Each number is 128 + 32 x the weight over its row's rms, rounded and kept within 0 to 255. Layers, rows and columns count from 0. Numbers have three digits each. The size before them is the row's rms in percent of the matrix's.

# layer 7 MLP down (transposed), 512x128, rms 0.0903, rows 37-91, columns 0-127
025:071118143145087243181127172093118138182150132142078089093104118067167106128194142123101152098088143134192111093123124161136114139152153099094036169160165140154164164169135122098145149163132127084135118159140123152132149087105165104104122100083160090183123128097106064113114080069143137156183100126176124081135127126121122070120132105144126076124136071116137153118139122142141148146127
106:100182087100070090088196180131103120139083122110112161168138148123150118133107174124145177057135112135151130127140118200088108102146137149181118151136099117159125106127145136172104132019187107155099120145091146079158105103134137174136111171146094121114070127111085102091148181135152046109132112137174181157115120131171142160071133139149114097129121079156067108176131151139117143154146
032:067151163106124144148120132145164071176089154121122154141127112104120172095143114116131150148108152152158080154109141188070143170145156141137100116085143112204206165143123100092111105067152116086121141148098106083098139113115133147057074141145243097148114127091072089078093095201155116128126114119171126152112153141120131129113126116142161163160186130184099176125097132117107112094151
103:130187058143141127124137099158099147146107108167161171101070108121113112148154105123057113145074121205170098140121183156096118147145138159124094165150115153073170103151096111114083117180094180083069074143144109120173089202088127101127126151124141079129074162132180123079121077119173080143198144095166124083079117094138140112157123151141143139155119135183149134154119135148124129094116
119:122139143123156127123148052138137133095117087130182128155106148159093146105151062092130125160106108075152139089040194120128151161121132080167157148092145117146154164109197160166157151147124153121146161161101115110147085142119082070161122089146127099208140156111163167169138134085088093128125122070084096091119160166090089138122114052148104162105118075103132159098146186148135164140168
034:142138152148118153175074127141139133137093150121106115104156110129134130147113136141145064168064085149159147156133132167014095120149183182147130109140107127102146091166099221096171132114127041134125125153143101110076117102139138124091126176145135094139139133057163109104072110144167153137172080134133121093162133086084184108108150109146117083127122134124100061154130140123083159143054
127:150116135194092154152159143186133114062118147169129116156080185133123083162101138153092122059106160100124104144153138132199123128161151205097142189131209130113146097115141117180157050160103056035161137117108114139118099102165150137073132153123126111083128122116127134152128097110129108111128076071088144148118170120089104159141166116097138117096102097175140148116149167113152143112151
118:135144201112111110102092156081196155118195164111139091112129154136166123102131147128138094152144107077143104116077144176157079109153130136171140142155088097075096161090108140147115184139092173133132136120117159123115157087157143157170157094067128122090054144143170167228171081109135120068102116121088093142076112165129130139132117122163101098144116150150188164123117151104140115059084
112:137175128145125156138109138103105130151119111152157150152143127108130183122132120122083113120123102040142106121158114176119143080110069152155089179086190107129183144170164121120094152179109181092121109070098146128140171107099097131159078214111169103098140124143111144178100106187174124118077088125144064094148103084117122123134129114175172102134044152147123085129125190153143090081157
112:099199141133117108112122192154144096134134105129114131132120198146156159167141161187133138151083142149115111128092077140139114151058094156121129168149130161071155161192110115145220109191107090173095165126146149145148152158172180110143078116090118132203090085099110137096161112082101120121076152140126122150082090109070124124142121132132079147117112083163140106077085122107159128150067
121:100120113120129137168109091161148107121076102147148098130156150132152082097132115138129190109088144140070126099150122132126083119099172144184086127155179113112130151173130138119057136103134132122097104031150120103117078166132132064140118130173149145132148195084197116141113141135079139105200095116144181098132133075076201122115153180167146123107112097096154115125168111111166124088210
120:115155171167073143065134132142148120087121159124106117159142149136135107138119154151170143113120165107080164147114171141121132122138141073107133126066156170105072119205116146098136057104118126065137098093101132146109136150125091166136148134092080060123125095197185163141166160156105135173125100106113141088083140125119051142134122080203200100123081147102122120118169186154151132098175
127:125097068116170135188117124111165105114133139114129091086177111153139116113138121147083169164088127150186126109202167129112145149106123143077068111088097130137091055096125130134156146133116073120145121163053078138092182144142139169129159100189082116126154139150163115091108103134112149143103186105194154110149085162131048179148146194077107126152129146134156155136160116077084153149153
106:167091151117133158154116105089130123109077107058138151088131126119108166105169155127169147160123134158117151068108127076147113142103188152158198115150163065092112078118097089132102088141145156107170141078140120141079142154143105145119110113127140086140155140109146107136119155159084115168153127118152160177206126096204164149055129088123089116113222130167126191130085128090105077161120
031:119114186144126121131134128105072136150159120113169165100117138093155132137148131138107202128236158171154125128137115152117107123095091125159133118106117114111108164153145185109202098142140101140118119062099160143047151123125140204137132107119156085104177089093168119083152093121108110097131107152092118082105158116127098093101137163081187032123127147191142099160113109115149119181077
110:108077140139082102134090124118114129153115151159112144116138067144119074101123145157122146172091070105122089135089094141170125183095155192133125138108210125140144156083124104111103149146127156092124136130173152101134114118112124163146163122171161169139118149182111115154151065154076098183189132178098138149060142079052195142097168135128134118156070097091173145067126083117151137079133
136:096163163052163137106142162138129068097083109059123110150153155134111129166117157117127141134112124091101113093162170136141118152144152124153085156139175142194166073175125156095085120121120129110132096158121115183125110138070110171128106108132209097155136195085152170092111143177090151092104190127076175071093168143116133142118106084134132116126072180159171186138133102076138121096119
129:122123030053146127115147127153127114102147095112161135145162140131127078158123093163139069101117143116107138089107114114121048117184206147071109145164095088096129178147187118123124125176092133124154121143087112107052144151182125097128144096112141081126126156096118135141142143119200136121073160052150132093107121166131122145176140189130109143172120145163125162193149176099113128099117
115:116105138182119126132154126151184083076186121150077157105169137089115163131144143182131186137194124100149134076123124084080136069148130133163191169151081105093097136169120198124105187118121121086111099135138173098099092080102158154122070113187104075082168130112122147100145156101171086145169115113118150100113115103137126119169094076128109167127078097174149148106097093128116112180106
121:141115124087152126149151163097151134153156136096179141132045123121150142094135109165175134153115132057119185148130203186114133185126171128116141141109134138105103108171099108016153135172065139149152033110136158109124124092103145143151108135080137110158121148072091106065142128132126113096158092187080158131163110073137128122127139169136087132120157098136164158147171105160117121090089
032:123137113076127201148143172188119124130071101132119120192162132102059115081147156098148104128081089144124143147137209100099106134155168123141089133140142088190138083228118221112113078135126099098076133140147075106100122158088111111146153127117090085120163116132141120179120116169092149118220134164169151140137106171134162090125098097126161126165121125121119141134131116116139117157091
029:128133185151100119153122065147095104141155145134126142130144081126131107116113135149121163063123161213135174141124133123184168050108132109068089107017091131134113155105154110116111143146114103146107158135215145143200080109116139100122135152145168132150144016115060076143095141151116171177134123149123098111125146121127124165106145104088120138108144161123117129103109145102128126180165
099:023172158117127128141076117130155147147097102137122168141136171145127153119124127104143152139111153042188167104145115175141093053092102136152112174127134133166119139124093108130152177129125125143059166137205188156087086111173096112158126195121120146066080081169142130128134142120095134137148089103115137121117108080176124129089171110142081111161080083125078101156139138131141111185150
104:188162130084074136092180139137142169164127157117107114185179133151040171173157115120153081111119175080108115148105100140113111129127115167087115140137101080149133056125150062126163143176185151095169122147148160121160153126174139115091090080130093081129108143122159167113115132164111129167131167099160099150092171144086133080089131097202081132130090147136137078103106172107097089159123
109:138184111103163113116098130128098096127091104135144091122147112138165095150133156151148164168191097105151102167171120090156101127099106088215147146126074096122205121092087197086092103104133126120144115146155127067142159124118106190144127079125149104108130157140102076165138134178112127105173154033157150106122171143099154146141140160086098118089119082132148171074204133117134079112164
103:077174061139083152124127177146162048178073111098125150102112163094161096138185157131090170060091117148073071119121108167120131114117083165129145165099154148060172153120107114166125115136144131132128190115144111119219099153103130123101105130179108142121155144127143080120137155143144122178111106136150164169075151145121099076113122120155123163089184081143133174118076125144081123166116
025:116077154136181147043158159125118143189116096115186162095106101140125111131123047177080174133112101100143079153167125159139107128148118121095169105137126080150156093120129114152117148154152123125091152076059156092162104097154185078106175181085104120101090133169097072141097115145095123155149107116108145155153111100125126177118161176102146164184156149107135103090068087101084141119081
031:139114114094106083128133132151056133212167105130139116126187042126092115158066135142135117116143124161100140149137126109131076137157151197154138105113122140136161138125128096175072094136132158127136118094144145094109103136142140155184093110156126077171121129182038084135096167137116145087173198118109171230127095106123103128116135169118167075162166076131157145113154136144153099104129
121:094141171121093156170133104076135084095169091135166111149118173155173038163144155078100150160175083154107116129131059158125043103077133164180153091121095100098085095152182088161114094123103116102153111067139093148174135167154149149101121151112176155098139121103176127109143115139123188110141146095135153140167112145138079140116095173118118196113113133174110124129128171138079086149133
107:091107137137098147169157136115169100157161076079173126137120147127122116172115136169103142137127234168101105091188087137148160127144122116133157197164116140140154096096098125126082136145104121105121132137134132045177126049078175113150107121162089177161120108182161138119151096151096149159072133148110145108055159145167138134070151087136133083124139156139097168095126077106095101113066
127:130122165157101176070112181101149112108108078192062130167120134127115121209149137074107123091147067148129182209087125103098119139126117146083076131148119179154123142106090115071117112125161102115128130125120129099165159134161112117078150160099161169110113087135144138140133164136096182101165103110089135176156113084120145107111084088147160103130123148150169144226165124116135186068149
117:179169141125166155130200161140119126136171172096122152118094088138141172112073085143098074094090100077138115164095169133181121100042166128123128155153158118126139153137144151085123104143090138095065131090089129087116162099056119143161128145139197092157140081070131104127083152147103138145161121108140147174145126129172143089018170080137113158141142143170158107129144164124151116120133
024:124134150190127130175177177127129044136128125147122125121129157130119132169104162133110052183130129077124133124092095099141127127168206201150100130185133124085177127105149095121105108094092066115133153136130081144188153085066157137128104160154174131124116105138115113169127094131088105055108151132110143191123183109136127138151125181151124132137134136041069120097086132093118170098100
102:084128125145112098131158124180142175134135094143132056141127155150064154136151122208127170123137144141128158152138114198090137147080121138020103110112104157126216122185170084190145080088136084121091124113160107155127144131128094178176079073154147165106093096147115096115155154178160129142116122134116104114100106140159130184110127094145111107135101098113129112089190152094110090169113
122:181045151097150114112114104061115145115181087125111074085149177063142181121157095138144145086117124110126111087147091190118138138121187152104133116128093168129152164148112111168120143157069162090153112119144064134143121155177189173070116146125100113147076131129103164143132125090208162098094108117133138127096079118095138087108142170193113121075174147139178092123159156146147135141114
023:112148146115090083141166122140107103143143108173052108155121142098131085112152138127133156122109127198076063116087177136117099126096178159151105145117162142158144112127113106151149104087145155045146160157119131138120111139136145108110113116049154103110124107020155138139118144145178150110147102131101149092101105137130074110102181106178113048143192148156145103143088143130047131163194
116:147111116075116084176141139101146117173124098133120135111198146208114115157092138108182126156148113142131091099062126175105146097085165163139145125118125199139102148108142169069091110148060169156142153110130201167144187135114077130103160089154076095068077113175153132150125093143134105126148121084131166168144135122102170162067145123102079096149075156158161109184122115123110107133122
021:131127114160127120167087153167119092100075098128121105103151095091141140133169121128155134079094149141134125139068071161163156147114129187147074080132130113125133121154180136105121108131174118120117107100155184175158155083146125109128137180164163076150098122165149114132119126148101050059124090147150179153118110098162108114104195138110184057138126090027145160171083132074177139108121
117:087109068152116146144170127156109131137160096169139080090193078128114138127133143161169074213091140095180148140098096152142115133119103108134096177176148058116115079122202066111121130124138120167071139120139115105119084073110140106128145162173110158144127079127108168194070133130099078138086147142121112154133098169157155107143133140138090176115128126089189139138136172142188089153084
119:115145120163114141157170102108118115140092137130108148204097123044147100124142129129120103100086161175138114160113138130119159174139165130197138085126122141169152142122130142102138149105086077078062124141171118117101161074083142163187117209146161112122174118121094146103143075135130131120074144080149134100162149113137132095115128150093057178056085128203095139105202176129109113120146
025:097120099139103128233109108170120149154110134148081145123087152133134147162119130144121116195133119154136160109125118109131123087121134162145128100129114139125127073132084148148124083065185197073117122139116187012208098108108133110126123107193104097124094113162072189121071125163112144140145105116116125162123137096094146114047151116161118085112144143093131136089109142120158138148192
087:145165068136135170096123090114138075095147129137137184116091191107173146148131116162139148098102106191117094084100121136104158149111138179194038156132108112071138127084140097176112132132141164192100099119105093106112128131165134168129087105121125125113114177143163174170173136120183100117161088125076067053119158075092119163113157103124099115123183127175176114159146116129102121168103
116:148131127107131108111146171126156100162107110140167140030142183191070122114129107140158160101087107094080104155171074116058185121135142110137107133161173109147064095133172065126156133128144097160144154124161162145095148098122115136153169066113136144141082134125186100118149140103123104085113083106143178184073129133128195140071149139122143100115147116122112126136138147057198187112120
114:126111112089065177150146179115097135169078145121072095128165153159073139132133175132140106165138068088143104084152121133204133143124194102120145111042113113060107121172127139128145112116167195123118115137130106173176151112134131117089198089063098114106050134152119110154114102145120125103144159113105146162115125133098100173163095121138190118176128107184118117143120142116090180112179
104:155156086150122151153109161126128142115207172138150100132088023050118162104125155115093137129103055076125157208117084122105140139151098173141196133110114139139213109138117124111162109089117081126119134163137199084145084137154119122140145140152134109161184152083121122108141131078156107108113107159148103096145131139123123094135133116158054164126142192098163163105151088156137143109095
108:088166144150102156079103199128109104126159141109116117095111136110127147200163118114118102140098139120126130130121126132084100130071118162163119086147157121130206092125100149123115161163116179047162123103115088156124125087134175181096116115181118127114082140117145194137102119172141138102162136186174152124130059116146120065121067128139122162194070123067174119155121107151055171104152
096:119141074147138128135122173136136143164053118127129139093147163141086094149142134115127092131100074107132108092134094192112098069122151154147077162143187134119170073108149148076121139150105127137123164147131126134149087165098149109128127174149175110141134135190161058104057096196154170153170188113128198107097168117146119084083173072085122176138151133141123109120127123064152064122158
126:120106119147115139121152093161179125115192064098121131094164137104094073124117120136161109145092096091159104131090169153121138184158098147171114123136119119123134115229132145099084121195081144158144153173146138125091138112117072124101104113175135164119143146173183127215153111107107092066124164157173111097180105130130149079125133097060082137133078149093097178152154167125085107143086
047:119163090128148099128143114202136138136135135115101135130080138131131122121124079138172148130116171167101168084128123132068141164090126134159047060185109195129140096141131128137179105136112114096125175154132158091130101164152141131186125055177126115151113120136131112135103072122151153171200129096162209106149169166083152092088129124135119126121124133109051097034159092136104130098155
123:090094109183149149128125142191106074087071099182068169136103176119120167160134154166109089127102195104080094130134107096192154161106151149120137145157108180106112071112155102166150033103075128126132131156157139110158135084149155134047145135081115171129135074147144146186120113098169109132089111093089146115140161135164102190116156119146140157117099103163106165147125123143120159090151
034:137171095162094128077124136150142113133125153132169152098135106120146107121058136128122129158132146131110179132186130202123139140144151144145127133173146069170118123171123141123151103113128106127128172084114120132101129097124144094130172085043142038116099095132170184162143136129201084085093147056173126124062114131132101170086119044086180110130109160124124193195101137126133147108149
121:171099166135123134143115141129052127126105121109130119069204119157105144123089100111114128123125185108137138079174126119099125158173114119157133113105138137085093207165143130113079112114119187091076110125113114129208077131083126175126024121099108112172122083095078105166105088124138103174137146126116165184111116135150120150180159156131146100176157134172154111166126170124156055124162
105:206161126149169167166150157133149145092118097106121097103104105093116159119054145190090082099156102161108096124162159118105143128179113117118137100146095134150161222185057093191140082126076102084133133136152117123100092071137143155095192138174107126118127125198125105152101109110112104138176156106117155126129111090135173124139107170115091112159093112143128116094211123138184118109103
029:131099124124083164085145161149164146126128115139019139148087085216109128085121087137133116110153119072137100169149116177122152147068118115117125170103186085149141093121093117116135187175197169145133160099133157163133133129084116095125146118138120077108148091094112127087154081179149092092112092157181076169069112143134098124127138143106128123112160108130071145070133112153143136079188
134:157094132150114146127101122105080122130155133168111114128097094115148130137129110162140124093077095140060193111171133156072154094135221137145142114164102150107122147148105120138138162126103110109116106115132166104162115148124155099093140145122113113099110147113135106116167067112219189125136086027121144136071065094076124121197102194110136165116142120170117125166211180138089135109113
# layer 7 MLP up, 512x128, rms 0.0973, rows 38-91, columns 0-127
103:121101138094197125092098111122056126122126171138148095149083128165141121081129111069134090081127155152106098132110168125126119155060082114152119134128179119134128140112111121103143152186054146154137146164168201148151149160145109116133128070124105107092134106204169120175159072091135107107081149112109114168192112133176101113095160140171111201126169099054164101120160146162087113150136
039:121100135108161068020149121056124183103138188065184125117118046234162119150096106097091128099156167146140149201098128100163177124118110066073170152155138127141129113072166099125068118173089126178134142103096117151117130094110186159122132134128106123132140163149145088116156132125144133133118135128128119095153131125107137125129105184097117152115132095132167110127106077150128134137128
101:129087129192134090125153081137133109135096132084166181136120080154130126143126111137099106146128196188123088171116151136145136147163096118063181083145087159057109161135172109136105141119089168166139142127090133127167118083104143141100122130167151134202119177097133140062162105091177122086137146156053142128055100130082121183094100155150155093092158115183120151127108090093163145127176
115:095107100151067108165127151148122178142155161171125129145104104138183165133085169131117184090151205101099111142111143150110174112109095121116097112112119076134100128084173074128090148158097147128088091112089121126114080102083116164101114164112158153099105133166085086127241153141171165093070149154177140152186082103131197136144114169084094152120154125121181112134121121092126120125084
041:128098119145207097128133080077077172081180133098227142137124070156139088147107134126039153088199194157140122138106130129190201114115128114118123130155138104097107133054126086140102155141106142143153071122088151132131089110118135180094115123088111188137132133085124131119161142080133105108127133110123038114087138133154128160104123161109109143094130106141113100114109109155107175157127
127:142109060102113150116168070095103152150139173153162213130130126098145073115083121117051093094150145168140099168061076074146120136099116089149104110143189165167125087094188107115125117130081139146127102097156126096123106171170169174150163132121105158201141135163118086142134188096158103137122103156123123096085185065101137125151130170115179094149149116132143098115155120161163119120102
112:117068073147139142133147134135152161115114162157130141099110150130128152111161047098113165138148142192159147140155142122118147161113127122145122093121116109111129140132125090144066159084171074113070139112141137153067019087179097148157070152066132124229118090113122122141147085106121125166095133105100127114191112153137110188086160173155107138091122173158136091074127089109148134169142
109:117137137141172109140175088091149143082155153125134123135103104148170144170143062134126180102143192198154134131117126104118127195103130148099116173132127110113123129088076170132094125137074179163081136145176114151112053120107161127108104072168115105126100157146063114095157153128121095174073161124112148105075120170097125162149131142154084118094190133135075104115147108136117148183023
105:193131108092126142110184121126103139145181163130163115105121053120111121149090120119109140133135179127140055192131059127190152082173103083075127123089188164149059112091082135117127062128141146132151186099086118138127143101143139132170160155122141109078122087108123121137119147149042088160118107171136151160075145096128113105145121186095120132111172113105122116171160090182150120169135
124:121128128106135147122140083096134114166087139144125199053084139178142117092075136150153130129124118195148057134090123087170143117122106066153139196154120109131132129119152139127138100164135170115124099110112139140111124061117119131075082074127132124140102191135155158172137154144086149102059094156183079078148151154119153161083169148143120145142132103142170131076083143186058107195101
116:162127110067171128060134105160079127122106122153136179105166131138132149179084119090096154126167094080119142093142169093082173157120081133128132108181104125115111201120102163114070187098132121131155101148122073153153113143150159154142098072133154139161118102116136099159160105047068173187122180151106136188160110072150124159157111151095129135114129074152140107074113096129115159176169
132:137117121139100115112166109126118224146116088133133163126131053147102140154125132104078131067171112118141062148105122078205128132130044089116115145145105086036092134110110095156113189100144150122109108100130118131108092136175145175155143095099140150134095217122103164147192149121088160113157135133104135161125139098126189134102061143134121123147200140131110164131161141141085153117120
106:145122139181180145125107101075086117131131130125155101112119094128127139115057089138045092146158134144111108104147122117220158106163107094115108103152143121152062174105085089117075205103132109113163148137154138125144083128129163151108157090123162111141122098144146151135129187142145150098104162171136080198130133146141151132200089132087180061103083161165117139097184124113078127092180
039:142072119105171108104174123093144186132127152121255133101119121154140127099096122095133139118162176160209094126075102132123240142136126107073136134132149159146070143091144129125122142136080127205148120099126168131109145143145160196098116105123140207135170125182142167136135111113120140129112122136119135154158172130118185137133144197121125145124157103138118129122131118128102130122137
110:144142092152111100124165125137081103078161152112176124154114078177144129193122144102145081105149197140127081101110140043081127156164114145063099178141140107097113118135144121143171124157154139134143186149060149099119142055159172095112112097099155101116169109066196139121135124130114134136124128164156052144127155127182118149118091116096108144173121116128156086133151176211135084168135
124:133144053176152049124159097139052197109100111123144197107118114169101138147130089132155137088162178127129134076076149137159164141153105120102199148099113126119086135108114138151106157144137118148096137081145172165113109132121185116113092023093085162112177094101161124094178150124161088162150141106111113164127091118138122135110192129152135113089147089183072149140136155130160113115115
142:128059123140242102075104128118143199084188160118162097118110125112119147126093130083110104087161167160136135154106159121141146115150077143134156149131137130153095163120167089166108137120081157151147144088146090135177092142157222138163135089105142184082135101154122118167144108094128129134105048113120139137161077145087150140112116141141137164037155126173109088171112124135087135124160
113:121094092096135131060151146098103116143108107123168138115108175150156097108125093074099086100098152128106114125179157145188119212162102143111155139092166131112129136114170140107160103180092128172164135097149085112119081154174103147134167099116097221142121122126169123115098133068139170107087079068114137124100135153071087144140151231126118134160133161193105140143166114140121125106069
125:169146098178118090113131117104155216119081133113155117116183151138144127214131083065074159074131093185166123107148092105183184117150154160124131138135082149105099116041125153136109152102146098122093191128094135141133135110136115207156152118078128127123166133148155113131135144132118110086092181075117135158126141077106196085129161113119108141120117117103095156053116180116125141124148
041:146097152141226046088128105070098132132125165127226140083127108152132107066118053134096113115141176123179054128091059124122171134128126107109133124145132125104107186090183115096131118187125148191140130127120143140122114146117127131092099107115093132186118130117156144109128129124138133146113133129129123126169140082170137157186099215139177141081130096121135137159141135172098184130111
038:133080125072173081116144136092086172138111189098251132128123132160157135098114129143085097065140168157166126150108124049134236158116085109102158112122113090107058173114161063113108126142095123164151139145152140123151132108108142196130108128137124151127125113133172139128147131089157136127095130114162109113143150124155153137164143172122068128122133037150129149114135117188129133138125
096:131078074139144129112165098146145144122196133112147120129162114127128138135116145158089112112143141115080091094097129071124133093156141111119104148137185134135104144090100141139106109135129094090203125131081101142171177120105181137101127096138100160162072181064071133142124174155158076049130128167085080124113137075075133120103156176127180100147104178189101164117202173123185149164118
101:131132120101175137054128138130091142182073120084129181123144121138162137116095129143151137123156160133135116102109153136100164172130188106043127125122183127117098164107085179163109110139143177208139091139116113164162102187103103178146162098117123158093116125082115125220155168091133089056124110120105148090092118104087125140122110122090190119082183096107105133072142176145158149113142
102:162082090165118134134111121082182160161175123165151176146130156125203160106110130112143074118123131102169136106183093134126145151100116157100136114207088107084125156114146063163101115122106120166059074065092142141142110130153197121142112142164100174142135152183074176124150145111160058145119080152147134137115125129120112153111128144109082199119151129142157158121157112100127111079043
105:156096164127132088127118097128135104105171147081160091126178080166129092162101095090140122151223215122092167133131164092115134090124164134105139132103182087147102140110140132148131137098115129106157114146080140133086098132168136123126075108113185177121134077160134125105111078129087099115108184129108091121149099115173167248120092172104149134108166158106084113092152175142102155129184
035:140088115084182070052174143072094145132146164102205146075086078153150124117082123114096136128176174193158132132086105100134190120142085098094182185162107144125074148093152127091087116122090104159151062090122193167122118130112107142120079121096114122131144134133145151132141123098143100082109143118142105117150144109098151151095109197099156157106129136194131140093103129157136192148132
036:158081138122195016100140119088117119128107146133186129095070093189165147128132141129142138133177172160184095110113109121151207121129148111106142142166114138123099151084106084089105107126095117145154130129090164133110151106149151173140144124136128191137111152110153157092118122105088152093102137115076059115196167111134185115177117203146135142062193100156150161151114108156118150117113
116:116127084156181094106096143147126131180109120151154159139141113120120155058097118162148152108145149165127106097148109141059187159139146131111166122172099110170125124033082166111120092171151089182112087133086160100166134074081072167091105102101086140095154186172087106129111136089080102138059145100138099091127148141181164178126144137111152112132173132097153111134114097167188119141173
103:190117119106143087097136151117107151124133182099150096087141112129101197127121038087087083144147111195099156149115142143122144145127113123073089093131133091069101172100143162123106121149115099173126184154186122165165104152172087143082093095102122138136076181122114108110160169096169117103150153100194096157231119114165115148182120132146175174138114124129174074126129125111118126124128
132:153101149136150115150171097142141137154122114087137186124098071120131107155136125155121172101135163153125103109157093101109113183092109065113109112147103154041063203116127135146106095153059138142094148146157122142097051172117150139094090145099098143122157125160126167138160189119074168141102190167125044094101188138111125164099088200108131114131148142121114087141174146152107137173137
121:167122074063113159145103167137075140108198114082155121138087113124144179129151084137081116111126133090176167189116129077145152131123122090101125107143092182127059097102106101125104094114108089225147120129109111113089135126106151241145062126118092190155173141175144108142123119148127162167087120090096124149148119136121155130162163138113162130128149117097086115090166126145086141172139
032:158075132100128076113168129092131133117139133110252122075126069142156152133114071132055124117133142178139124125111105136128218100155120086121142137129146034137056136108160116114098106167099132177155123142129181139107163103134142174107120088125134128162179140129138094124191126109080168109115182143127104145104167126101136139126112159130139196161122084106132106107121082144087132182157
112:141099171103137136130107144102073098144149118078141110083118110190134084095092077102086122080176141104146106101152130135118142138123097109117161120125133143081131121124132159080025176152122123143161115107147136137125169160114171125096080155145124151112139201129167154171105114097118168129136201078134087120185146121167156139118124139112122206151214129071117135098121107172092130204069
117:159137105139100095053180112134106150134150138120151146135121119207120131150107151059109136108135143132123138109144138111185246092131123131093232129095149058129078169079169124135124130111125138163121061085124109155172099098114129178196119133141118106128143132193141104157126190106125111141152123062087081115154117167088143148141100127157098134166096091106116141112123117112118122176126
030:145121127085164109073152120056064128092117171124236131057096116161201109116113088125069149099129151177193115180123120136174227140123140129107164134116120106126096122078142107111033168103123126173132120093139162142131100123129132157136092122146091139137131123127156150137164165105125126149140159137137115137109174112144148195145138187090117141120122124183124130094132120161074128152120
117:153121136141177102113131157125176090118109195146125165111129151153186214086084095128126118121141132122119125131149141110132142114128076146125106184130169125037058109120092109156124090151106182101145172157140099117119132096148175228078064075143139141167135139128129145167099118094103170130128100077145094127097137142108111129094121133100167139131135114145094109054147200123079113188161
036:128115128130167119104125110116119148134148133003170137092127091141133098123095086105027107066216141144169098176110099162119180095128066117076156131111100130113075137025140094095073145131098138152137117118094131149147158109133207148091120129115098133125104144121140140120163118088137163141102129141148089143093156069101170141122122141124128112107140116165121126111138129148123100202123
115:170101106129179142086126065045151152107103107081180179129154121098181111115098119101059109153132130128166152099135179148105151190168110132118147094140130137077137127094101162084078099093106126116115152157133204166069110149101146156181120124130118181109095127177129084139158117147094067140102082075097150147099109119135135118163135214151087181121170109147136159088122120114159130143106
119:113125103078142146102136127133122167089116126065156123122136122126152127097139092122076099153145147119122080110185171091097156145108145136112110169212107134137101124124133101095076153150114117179161080138082169119125130132120147133086074129089111178110201141138159063171134134160142147178094124190127098114156186116177150198029159148120104066157073109170092134121146160119134106166104
031:164115121125138093035138106042116143136211149101182130116137081226174107136097117124116126107174138111134122158095112169124219103099108171098211106155152138119091149030176062117112105145127147134110117081086147134114132108149138194130111141105126122137095157132134159128126128097102151124124164117113093123152113100082133147156139167092137139124138138140134147097142147170083150164104
085:101074132065143130193114184095100132191125148119134076108179079180105085141140115156163115161153117106156171156147126107145109104158132099020249118118178145156107137141156156116140151147109097097121169129124110140104138076105121119135154139138114150169137131121099108109134118138082133117111208142148136148119108105152130136143037142142210093134130124100096158113090125125147152080154
114:105079129150128103131106098119156133148172123123147139155100060120131115103161099105170127092117158159186063144133107131140104144067065101073143082093070142138121155137136077105041119134135094162145085161118108137103131058172178147111096117153125128197140146155156210111131143085123107188165093100146115145141123166121079093120142147178103147157151139204131158162119156127088181138097
116:123105068121142018128186070102101159116125182101130220113111152114115136143107113104096122153127187150138138131155064117105169116117138152142125151220131148099138135085108128127110176149148175141142171068143205105155118112166216102115074112131144139126114154121142121165131151133169154130081115150136062084121210098118130135119139137089128120112142115116119125095084124102161148117134
097:108121132083139119085180075136091216158142128108136174150167137192145101148111088135129065116154165163095070105118152088105091167153133151118165138138132097150102183159073054163143116129110109186125171156094176093093176084104141113145139110077139186109117120153157095128108074096096105098136193128057109148138151132113104172092111153157165105150081141144139123161152129128133125154180
106:135137105137113069121171089105106156183098120163163157123121153133166147073129092139109127147148202185167138080119126072097221130123155126103121150060110137167139184133200090147131126101081090124082147119121114088134091154108144107119086105129168095081173083147146136133153101150140155128055184112117076086141200107115193104130117125137140125089145077181113134120096107131160137136145
091:103085126117150142145042034073105138115132137107192127093096114139190146139115135150066105115195148114186134109098095148133115103075123136104125100077124072083108138126080137086155147124106090139144150137080126138129068096163114133144101086146153133129078134130093142136167136123099160123044147091137126162189133145142123123113122133104179128192082154203141136133170165174140109170151
130:090119094135126090128108160122073179152115137093170128126111119135111171155082127128142140121145195119140160172151083169123137066096141059115160135104137144062106155081205137137123122105097149115148075077129104185142086124170115214167110139095088137121120135126107084117131133103100160124124154133094122169179225127163139197116145158172138122073156099145156098093130096154170141084106
048:130072120124166064127133132087097137113176173098195138116123021182145127119099071129097126092166156139147114158089123123132173130098117131067155128159143147150077142035175116127075141136127125142179147122110175136181116120124160166125116072107147135113114176128126135118144134114110117131151147142130120153144130128129179175126080214132109156120126081176092132117125126226099125181116
115:178092084118102141137148145092034185145114151122145171126176120129159091071071078119121105099233144190112032148064094092133142116077148090101149072139158163132121116110156120104124146161132150159103147157139102078074098169141150125192146149098175139132133149130160123147127172070133137128093083144140128132098141119119121143142127172107108108141166148150103154118119075105155145113133
037:087074129136174112088113130037114146124138196098234138076121105219121118150094104055090145131148156132143115136136122131139165128101106114092180129147120126112062164053136112119104109136111113224129127099108189138130124110148136144128113123142124139161115177136168149135177128116108130129115146170114062185133145084118122157108120181154128125123139116164112128117156083195145141159126
117:078111116129223097130167053088106130162142130132153152149057135138200113143117073159126150091146161124101142130129118126105142152152171057121136144146129163159105115080083123134074111149169159142086107177113143127142124140160176180119193106122131090129120105155152126105138138090185178129081151179111076063111092116120114162212094176119121187121099135149096129145094139117145146140087
107:169144125138171127103108109102085104155139146113144156151159115154109112125130119087114182071104121120119093147126077130130130169130085136060186141181068105088122143131123127053106155145131192121172099108126107135114149102142173140179118163130066112142181138119158148104129127124174169113119173138163148137187162110153160116142123157132096244123088123095107106114094089139026102179088
035:169048108111137104111161118055117134108150182085181153123098144144182134137072117152079172073195158171133152156065148115141163131130111081115147115140069096092054138097178089123101148156087145192157130092104152147122145135146127197106103134132118145112114169121144136130156178115132115129107140155136129129140150127106166150174123193140110118122205146155130118125136105211080124171152
128:100133116134204154098116134154094147098130136114116165069120112123148130169067143084122136101127144153129141140121122128158140153139067085155197187126116089132103144129117121155069088127140051179160166149109163147076113120192127199154088115164102154134138148115087091153148147121096118151061203125106072123126139066191131153168194126113087133154095067131095124101125144127127161101088